Weights of a small transformer language model: 5154 steps.
Each number is 200 + 40 x the weight over the matrix's rms, rounded and kept within 0 to 999. Layers, rows and columns count from 0.

# layer 7 attention query, 128x128, rms 0.156, rows 0-127, columns 0-31
126,185,226,214,220,168,254,138,197,202,208,176,228,176,190,211,158,143,144,259,212,205,227,178,172,235,170,67,207,220,104,209
284,230,279,197,212,263,179,184,139,255,201,200,217,199,202,221,211,253,204,203,154,212,214,218,203,200,173,253,238,201,203,199
165,209,184,180,193,122,194,252,243,212,238,141,155,171,245,243,205,171,228,181,188,104,122,197,248,187,179,166,291,182,238,127
158,192,200,223,147,242,186,187,211,218,216,111,163,211,192,194,191,201,141,224,179,156,199,233,242,214,264,191,179,248,195,173
231,120,150,297,174,187,188,153,207,161,228,184,134,141,249,181,205,187,140,183,215,218,241,244,155,234,189,223,220,185,213,164
245,254,222,217,203,171,128,259,173,199,179,211,177,188,233,196,228,135,145,193,215,198,205,259,170,159,141,210,210,272,200,178
222,133,142,170,264,236,153,198,168,216,230,289,224,157,184,190,187,256,211,205,222,150,217,207,199,196,197,161,212,231,222,213
203,189,196,225,149,193,198,202,229,257,155,203,203,243,273,290,196,212,191,177,236,152,174,141,184,215,254,168,153,253,251,246
213,185,140,192,159,175,178,254,150,82,185,233,161,142,190,206,151,190,177,249,195,116,175,237,156,159,188,173,222,165,121,264
221,202,187,233,176,212,173,112,165,190,218,193,193,177,180,185,244,180,177,264,210,175,140,233,213,145,71,244,219,146,159,176
203,228,279,279,170,199,163,194,221,231,248,252,169,197,126,154,217,190,200,153,201,187,237,214,226,161,121,210,143,203,215,262
211,191,189,195,158,244,181,198,153,198,203,255,210,118,237,218,132,196,175,117,207,222,111,226,270,243,159,146,216,141,257,207
223,291,147,246,247,198,208,235,214,118,264,178,100,179,199,150,102,175,209,227,171,320,210,183,213,190,280,167,227,157,195,240
194,250,193,218,222,180,192,166,147,211,202,207,223,166,168,185,254,194,137,148,216,190,235,188,216,176,231,179,177,146,191,164
192,173,250,161,121,145,233,239,159,189,230,306,209,151,220,174,141,214,159,206,211,101,240,151,167,201,230,228,213,206,188,242
162,258,162,199,136,179,215,252,181,177,138,231,239,160,195,259,172,242,205,137,172,217,224,200,237,227,252,141,207,198,162,227
171,179,147,230,225,169,172,197,184,215,222,186,160,202,188,224,211,248,217,185,228,192,180,176,250,205,164,182,169,177,161,166
246,190,182,236,186,178,189,226,143,241,210,162,193,212,215,170,166,135,158,197,166,135,218,214,206,279,175,155,177,124,169,146
139,221,133,210,208,147,184,182,172,219,195,128,229,221,175,186,261,143,161,216,232,200,178,200,199,177,206,254,224,212,244,170
126,212,208,218,219,135,195,205,271,177,183,175,227,231,216,182,180,208,180,267,227,202,259,195,161,199,178,212,149,209,221,179
245,257,236,224,217,167,213,217,237,195,156,154,214,191,208,184,265,220,188,328,188,241,162,216,178,157,220,192,204,194,163,192
189,184,173,232,215,212,201,176,181,251,214,211,216,195,159,168,209,166,212,214,118,240,224,149,223,194,249,266,222,219,206,277
130,248,212,137,230,160,209,281,195,196,205,268,222,264,227,226,172,194,158,143,176,177,254,265,140,168,169,201,248,180,202,152
172,237,167,216,245,177,190,166,154,150,181,219,197,221,198,265,259,287,176,203,202,207,166,194,274,162,203,222,221,225,182,239
176,199,172,194,242,256,137,183,199,211,177,205,223,237,175,194,138,203,144,183,205,191,191,180,204,167,231,137,117,182,254,214
203,178,219,195,206,244,135,137,244,182,223,206,260,121,255,207,200,129,276,270,239,165,191,164,156,194,236,157,164,138,195,192
216,191,174,218,188,217,131,127,188,178,219,259,169,253,196,241,259,267,247,149,211,188,201,258,198,229,280,186,178,208,195,200
180,140,205,219,259,196,139,176,234,159,286,253,170,192,169,266,188,193,151,220,162,237,254,183,243,210,169,124,202,218,256,183
205,124,216,192,203,218,169,261,214,191,182,201,235,170,110,217,225,205,167,171,257,294,254,194,170,164,257,152,209,185,155,188
253,197,163,183,152,131,171,157,216,227,178,214,223,204,223,283,129,279,227,188,171,264,159,249,139,214,214,183,246,222,228,176
175,189,158,174,193,229,200,216,209,155,187,207,212,236,288,121,151,243,192,163,150,163,117,190,255,193,165,160,169,201,221,227
242,177,177,235,206,235,214,176,196,169,129,209,177,136,254,183,202,119,204,156,144,145,257,239,204,170,209,180,176,216,202,251
216,156,125,191,211,155,151,124,216,194,154,186,117,209,213,179,195,312,77,158,138,171,167,144,164,183,188,235,175,187,260,195
225,184,186,186,138,187,175,183,143,179,221,183,182,91,239,229,224,272,179,241,197,261,192,295,190,233,261,188,226,160,186,175
239,279,183,168,183,211,190,205,177,177,169,194,210,197,170,196,228,180,204,189,193,153,160,188,214,223,220,255,143,120,210,233
224,234,205,218,156,186,207,245,188,177,245,224,200,273,155,213,225,266,233,228,197,183,292,251,181,221,208,154,201,202,194,257
183,250,261,202,237,189,196,247,223,159,217,226,135,195,195,189,234,199,193,194,171,162,203,196,197,199,214,202,269,225,206,235
170,243,160,225,240,212,126,180,246,219,190,231,183,215,218,211,197,88,187,288,231,145,201,218,257,190,191,195,244,145,281,169
108,155,161,119,180,231,223,155,210,199,234,193,239,202,226,163,255,118,219,217,127,280,165,227,201,139,182,88,179,195,183,161
180,197,213,187,228,188,206,164,270,167,282,181,206,158,211,240,240,155,195,155,237,161,152,260,119,163,216,200,237,213,168,226
108,158,211,245,180,224,189,222,214,212,158,191,213,203,225,224,180,158,252,176,250,167,145,193,249,289,135,180,164,201,204,219
178,185,237,216,185,220,159,211,315,166,141,257,224,167,194,156,222,230,206,146,239,309,151,170,154,222,157,157,217,209,247,210
243,192,198,146,194,175,210,183,212,269,265,158,228,267,211,202,238,177,206,107,175,205,221,215,201,184,247,209,200,227,172,158
191,225,249,193,167,137,192,129,214,221,227,247,223,222,267,201,232,182,219,196,248,240,227,247,236,122,230,185,222,149,164,179
197,138,198,159,168,225,216,191,188,240,189,223,185,201,123,167,173,241,257,183,192,177,129,242,298,150,242,232,201,161,160,163
212,195,173,210,166,151,150,247,174,233,173,174,186,123,142,205,210,145,300,216,131,134,129,181,149,195,216,189,241,198,200,181
181,179,186,168,240,176,113,174,144,150,229,204,179,143,255,150,180,202,149,216,187,230,283,182,145,164,222,235,212,215,167,232
217,184,269,273,162,141,197,141,190,175,165,192,196,195,244,245,209,187,178,216,226,212,134,115,176,117,194,152,210,146,160,169
173,237,242,242,235,269,181,236,171,238,227,213,127,91,208,178,234,240,212,182,259,162,199,193,144,171,215,117,134,202,288,186
208,171,212,188,134,233,180,222,229,232,197,217,197,243,232,182,183,256,167,211,253,179,221,205,201,206,153,200,225,190,223,169
247,302,154,250,203,235,274,187,267,214,162,220,235,230,247,156,133,182,244,208,279,117,210,236,170,189,185,280,242,222,195,187
126,208,265,216,137,238,132,186,175,169,209,201,213,217,119,197,219,149,199,193,157,211,86,236,190,259,251,204,149,199,158,214
112,115,298,183,165,128,247,243,194,206,249,176,171,168,178,165,211,274,223,234,203,105,224,283,237,184,243,164,178,216,217,127
162,242,209,139,157,221,168,166,221,135,198,184,259,241,140,158,189,246,153,224,224,208,156,148,139,221,228,149,182,238,221,193
193,179,184,186,206,248,235,256,252,203,158,239,206,162,169,219,220,228,207,142,233,209,206,231,214,153,252,234,186,185,213,209
152,211,214,255,146,211,257,182,182,241,220,157,169,163,225,215,141,243,201,230,150,211,187,177,130,207,125,239,225,226,176,236
153,172,171,212,263,188,254,253,199,221,215,243,212,171,176,234,238,233,155,236,176,154,304,229,189,239,204,183,225,189,285,155
229,150,240,246,189,216,182,177,163,240,180,124,185,153,233,217,179,215,251,172,231,251,206,214,162,189,232,232,223,250,257,227
156,260,184,154,198,197,157,219,209,234,203,198,102,198,215,220,224,159,179,112,217,184,179,195,176,185,195,146,219,215,146,244
167,222,218,128,227,263,203,163,268,192,141,175,186,225,243,213,181,224,189,233,226,310,254,268,187,261,183,181,230,246,211,155
171,196,228,222,227,226,162,202,159,249,174,208,253,207,226,201,209,171,212,171,233,183,227,123,187,239,210,189,157,208,211,111
151,146,200,119,230,141,109,233,202,269,176,141,206,191,128,161,200,173,228,223,218,203,211,231,164,174,192,249,160,209,213,259
133,189,166,173,174,186,160,164,186,218,157,194,157,193,197,196,181,181,207,156,178,175,253,201,257,227,154,153,191,202,138,113
175,200,169,159,213,210,241,291,166,161,279,182,258,254,201,165,225,165,212,264,223,211,139,222,253,209,195,252,186,176,151,223
219,207,208,271,144,162,209,244,149,215,175,185,230,180,169,215,146,197,182,205,239,214,218,181,165,146,227,272,247,119,154,234
188,206,194,205,213,242,210,227,160,219,191,213,207,217,256,166,270,149,242,273,180,255,138,237,227,140,223,208,206,193,147,141
220,209,200,196,226,201,325,136,119,158,222,136,235,259,186,178,172,218,207,188,177,254,239,169,146,274,190,223,212,182,166,231
269,184,310,182,179,222,236,167,254,188,168,177,128,209,190,183,102,205,222,240,176,179,167,203,145,169,202,180,153,202,232,144
138,141,253,158,130,210,235,262,213,227,160,229,226,130,221,154,183,235,179,197,163,139,156,122,311,223,171,158,202,178,301,249
237,227,125,252,199,186,174,228,236,235,255,245,194,208,213,146,205,286,251,261,201,175,210,176,172,184,237,129,210,232,205,220
209,186,251,183,192,214,189,171,68,214,228,213,176,235,190,198,138,198,246,175,183,235,146,203,240,278,169,194,207,268,104,253
158,273,181,182,269,234,93,209,167,181,228,198,228,224,184,200,195,174,263,112,163,184,144,174,228,177,220,222,231,205,222,199
149,287,239,161,186,246,201,227,197,217,194,161,159,145,223,245,176,180,228,191,204,213,237,169,236,192,102,225,174,277,187,210
140,107,218,144,234,107,237,239,230,215,178,194,171,258,137,186,192,203,211,272,229,187,194,200,226,212,158,88,231,206,212,132
255,170,182,187,187,255,253,286,194,187,183,230,233,254,221,226,285,185,119,216,189,185,172,213,237,178,239,161,196,209,208,202
152,211,199,206,249,190,176,200,136,184,205,234,177,313,131,184,203,195,195,245,244,221,172,170,232,169,265,153,191,215,149,239
215,106,217,120,116,32,185,190,239,164,189,134,189,237,182,262,204,200,182,210,167,102,210,178,226,132,200,193,257,333,201,259
231,153,202,198,222,187,161,242,154,180,224,191,220,189,202,150,186,216,163,219,256,271,199,310,194,197,255,227,210,122,215,144
162,334,241,255,150,218,269,229,244,196,167,190,304,188,205,194,239,227,243,181,168,201,215,187,210,247,237,169,201,221,218,189
245,128,285,151,217,289,201,175,256,230,181,106,233,216,205,208,239,244,240,133,211,177,180,138,222,192,251,221,186,227,130,197
146,267,173,258,249,220,264,141,196,210,139,171,227,198,230,217,153,217,198,165,164,140,176,204,235,158,214,187,199,172,185,208
181,203,218,228,173,165,203,178,156,192,182,234,209,217,179,222,194,234,175,146,185,174,162,200,249,144,296,144,218,290,218,216
205,178,195,310,226,199,197,228,241,185,134,215,158,195,161,191,185,248,212,256,171,181,206,198,221,176,160,175,238,253,174,180
212,148,254,205,150,179,146,151,143,105,200,281,127,155,138,265,212,181,235,174,219,100,207,207,174,237,212,206,193,175,219,170
185,211,268,213,187,246,214,239,212,195,167,220,248,130,172,234,186,188,249,137,216,172,172,260,189,180,237,160,116,158,219,280
196,181,256,209,153,213,213,231,200,262,236,196,242,179,186,220,205,216,164,163,202,211,200,239,222,159,121,159,246,221,198,265
267,143,167,158,183,191,191,137,200,152,203,177,239,232,158,227,222,195,154,193,201,252,233,238,234,188,102,194,200,213,250,192
162,195,186,148,225,217,246,274,296,141,149,161,194,249,257,186,160,190,226,167,205,248,298,239,170,134,190,193,224,161,225,258
176,254,237,191,217,244,109,252,226,272,178,173,183,211,183,240,207,200,275,198,144,235,169,179,223,270,264,189,168,172,148,185
170,158,181,141,171,194,193,269,245,130,200,235,147,242,203,238,179,138,159,125,204,225,184,188,200,157,131,180,165,244,199,165
292,237,165,151,220,232,177,177,156,245,197,225,229,179,222,177,79,242,233,190,286,228,236,104,183,220,198,216,195,191,211,218
66,236,250,243,225,222,291,178,224,234,237,221,128,141,174,217,223,215,182,163,228,234,257,240,230,222,198,111,236,201,251,265
173,183,238,216,153,220,120,235,237,274,240,125,164,235,157,146,220,199,212,218,266,225,204,195,286,275,205,166,189,189,173,261
246,236,205,205,227,155,216,206,225,187,233,175,214,110,161,144,195,132,283,240,211,210,210,153,158,223,159,181,195,237,196,270
182,183,183,213,185,174,193,270,226,172,206,101,235,195,218,215,226,161,232,214,187,229,205,131,206,214,163,208,228,243,207,234
179,185,148,155,189,213,166,231,127,240,145,234,157,160,124,107,244,282,241,264,169,182,247,170,188,181,187,153,167,185,224,179
189,239,173,165,85,189,173,196,209,196,240,239,220,177,168,177,184,208,151,253,186,185,192,234,256,213,285,229,176,212,172,249
180,236,192,192,206,223,206,167,140,172,258,153,237,144,247,173,204,196,200,218,290,226,158,256,225,234,183,212,178,197,188,162
178,222,233,190,236,218,245,240,194,195,162,248,151,178,209,217,193,213,197,233,230,254,160,203,151,205,136,290,177,202,237,249
229,254,141,150,180,220,160,216,145,221,214,215,224,179,172,296,193,150,201,186,217,242,178,221,179,112,220,227,148,152,160,144
223,172,169,232,126,232,216,238,138,260,220,235,247,215,138,253,273,188,176,222,252,166,255,242,215,197,206,178,241,223,196,230
149,233,200,191,161,210,219,185,228,174,271,228,196,224,148,226,188,300,199,200,199,214,265,170,171,197,138,180,196,154,199,176
169,247,261,169,284,223,207,200,179,195,205,231,116,117,250,169,190,174,185,242,200,234,133,237,195,228,176,232,196,179,151,173
237,292,166,242,207,209,215,213,251,291,195,236,234,214,219,255,112,191,207,313,204,269,225,225,210,231,193,188,279,202,230,310
189,225,167,140,231,205,220,245,176,197,177,207,226,142,296,310,201,268,231,174,214,182,191,197,185,218,188,202,201,200,162,198
225,227,195,265,200,119,176,234,175,157,216,206,164,171,213,163,276,216,191,163,141,239,229,259,247,196,226,189,261,221,171,210
213,278,203,194,234,170,253,205,150,242,189,213,242,158,147,163,215,206,204,174,270,136,149,196,221,193,152,199,145,264,210,255
145,220,179,199,262,202,159,236,215,196,188,158,261,142,182,154,140,273,249,260,254,208,207,234,223,233,125,144,242,164,192,153
207,160,197,215,215,156,189,231,160,222,246,184,163,231,222,270,137,203,202,218,187,239,218,154,289,162,160,196,135,214,200,115
194,209,150,233,195,209,184,182,220,170,159,143,249,175,167,261,174,182,171,170,178,124,226,205,151,271,181,226,202,230,221,153
166,142,274,263,190,122,277,246,173,272,263,197,199,296,238,179,249,172,292,166,179,221,288,231,170,201,204,230,169,179,187,176
217,227,177,206,199,138,223,198,170,178,105,220,153,289,152,288,143,209,223,211,212,206,219,251,238,285,196,171,162,220,135,208
245,172,213,231,238,162,207,194,278,147,275,153,261,225,165,213,161,234,192,139,162,228,189,134,224,223,177,247,154,187,216,166
165,175,235,125,124,208,195,115,140,177,179,183,193,251,168,235,115,207,167,214,181,69,145,129,196,180,238,125,130,194,100,177
244,239,277,187,157,205,176,209,304,207,134,187,190,228,188,160,158,149,209,214,167,198,278,182,219,237,231,191,187,203,201,151
244,238,179,99,119,248,197,208,204,119,211,185,115,280,228,118,196,174,146,192,200,199,212,204,216,282,200,195,186,198,235,252
164,140,167,148,206,223,209,205,228,242,251,313,170,152,152,245,215,169,196,205,114,240,141,207,209,185,190,161,238,217,209,262
204,168,211,150,157,219,172,196,168,261,274,233,196,201,248,153,175,149,190,247,153,104,193,224,126,251,189,157,242,184,257,202
220,243,166,91,197,189,249,192,254,246,149,135,173,112,216,259,224,208,141,136,209,186,208,176,191,151,238,196,185,219,210,202
109,225,238,234,147,264,181,279,192,180,185,263,151,185,163,230,213,224,166,210,155,243,183,208,186,179,207,207,189,227,226,165
162,121,174,226,108,183,203,162,201,183,165,132,153,129,260,247,220,148,224,178,234,203,184,156,170,202,211,190,152,224,132,227
157,276,109,178,276,225,113,182,107,184,257,218,268,129,220,217,226,114,277,216,191,131,251,207,223,215,188,257,225,278,232,201
248,146,217,236,295,217,204,155,254,225,206,180,267,236,186,174,183,189,181,211,211,260,240,147,224,182,141,210,251,191,195,165
182,238,259,206,212,163,209,248,180,160,189,203,211,181,193,207,211,114,129,216,261,268,214,313,225,219,219,223,149,230,186,195
208,195,207,144,267,161,244,172,208,195,182,97,181,169,155,196,213,240,212,162,167,251,166,240,245,215,157,218,232,185,170,162
218,197,233,186,212,163,214,174,253,153,231,226,269,156,174,184,152,219,215,239,183,172,221,207,285,241,222,178,192,215,195,253
193,209,88,188,222,204,210,197,237,251,179,210,194,150,252,157,138,202,182,172,174,238,195,251,205,201,174,169,201,207,193,202
142,226,192,198,186,118,188,181,207,194,188,224,209,165,250,169,184,218,233,221,171,157,268,249,153,228,150,155,238,220,156,163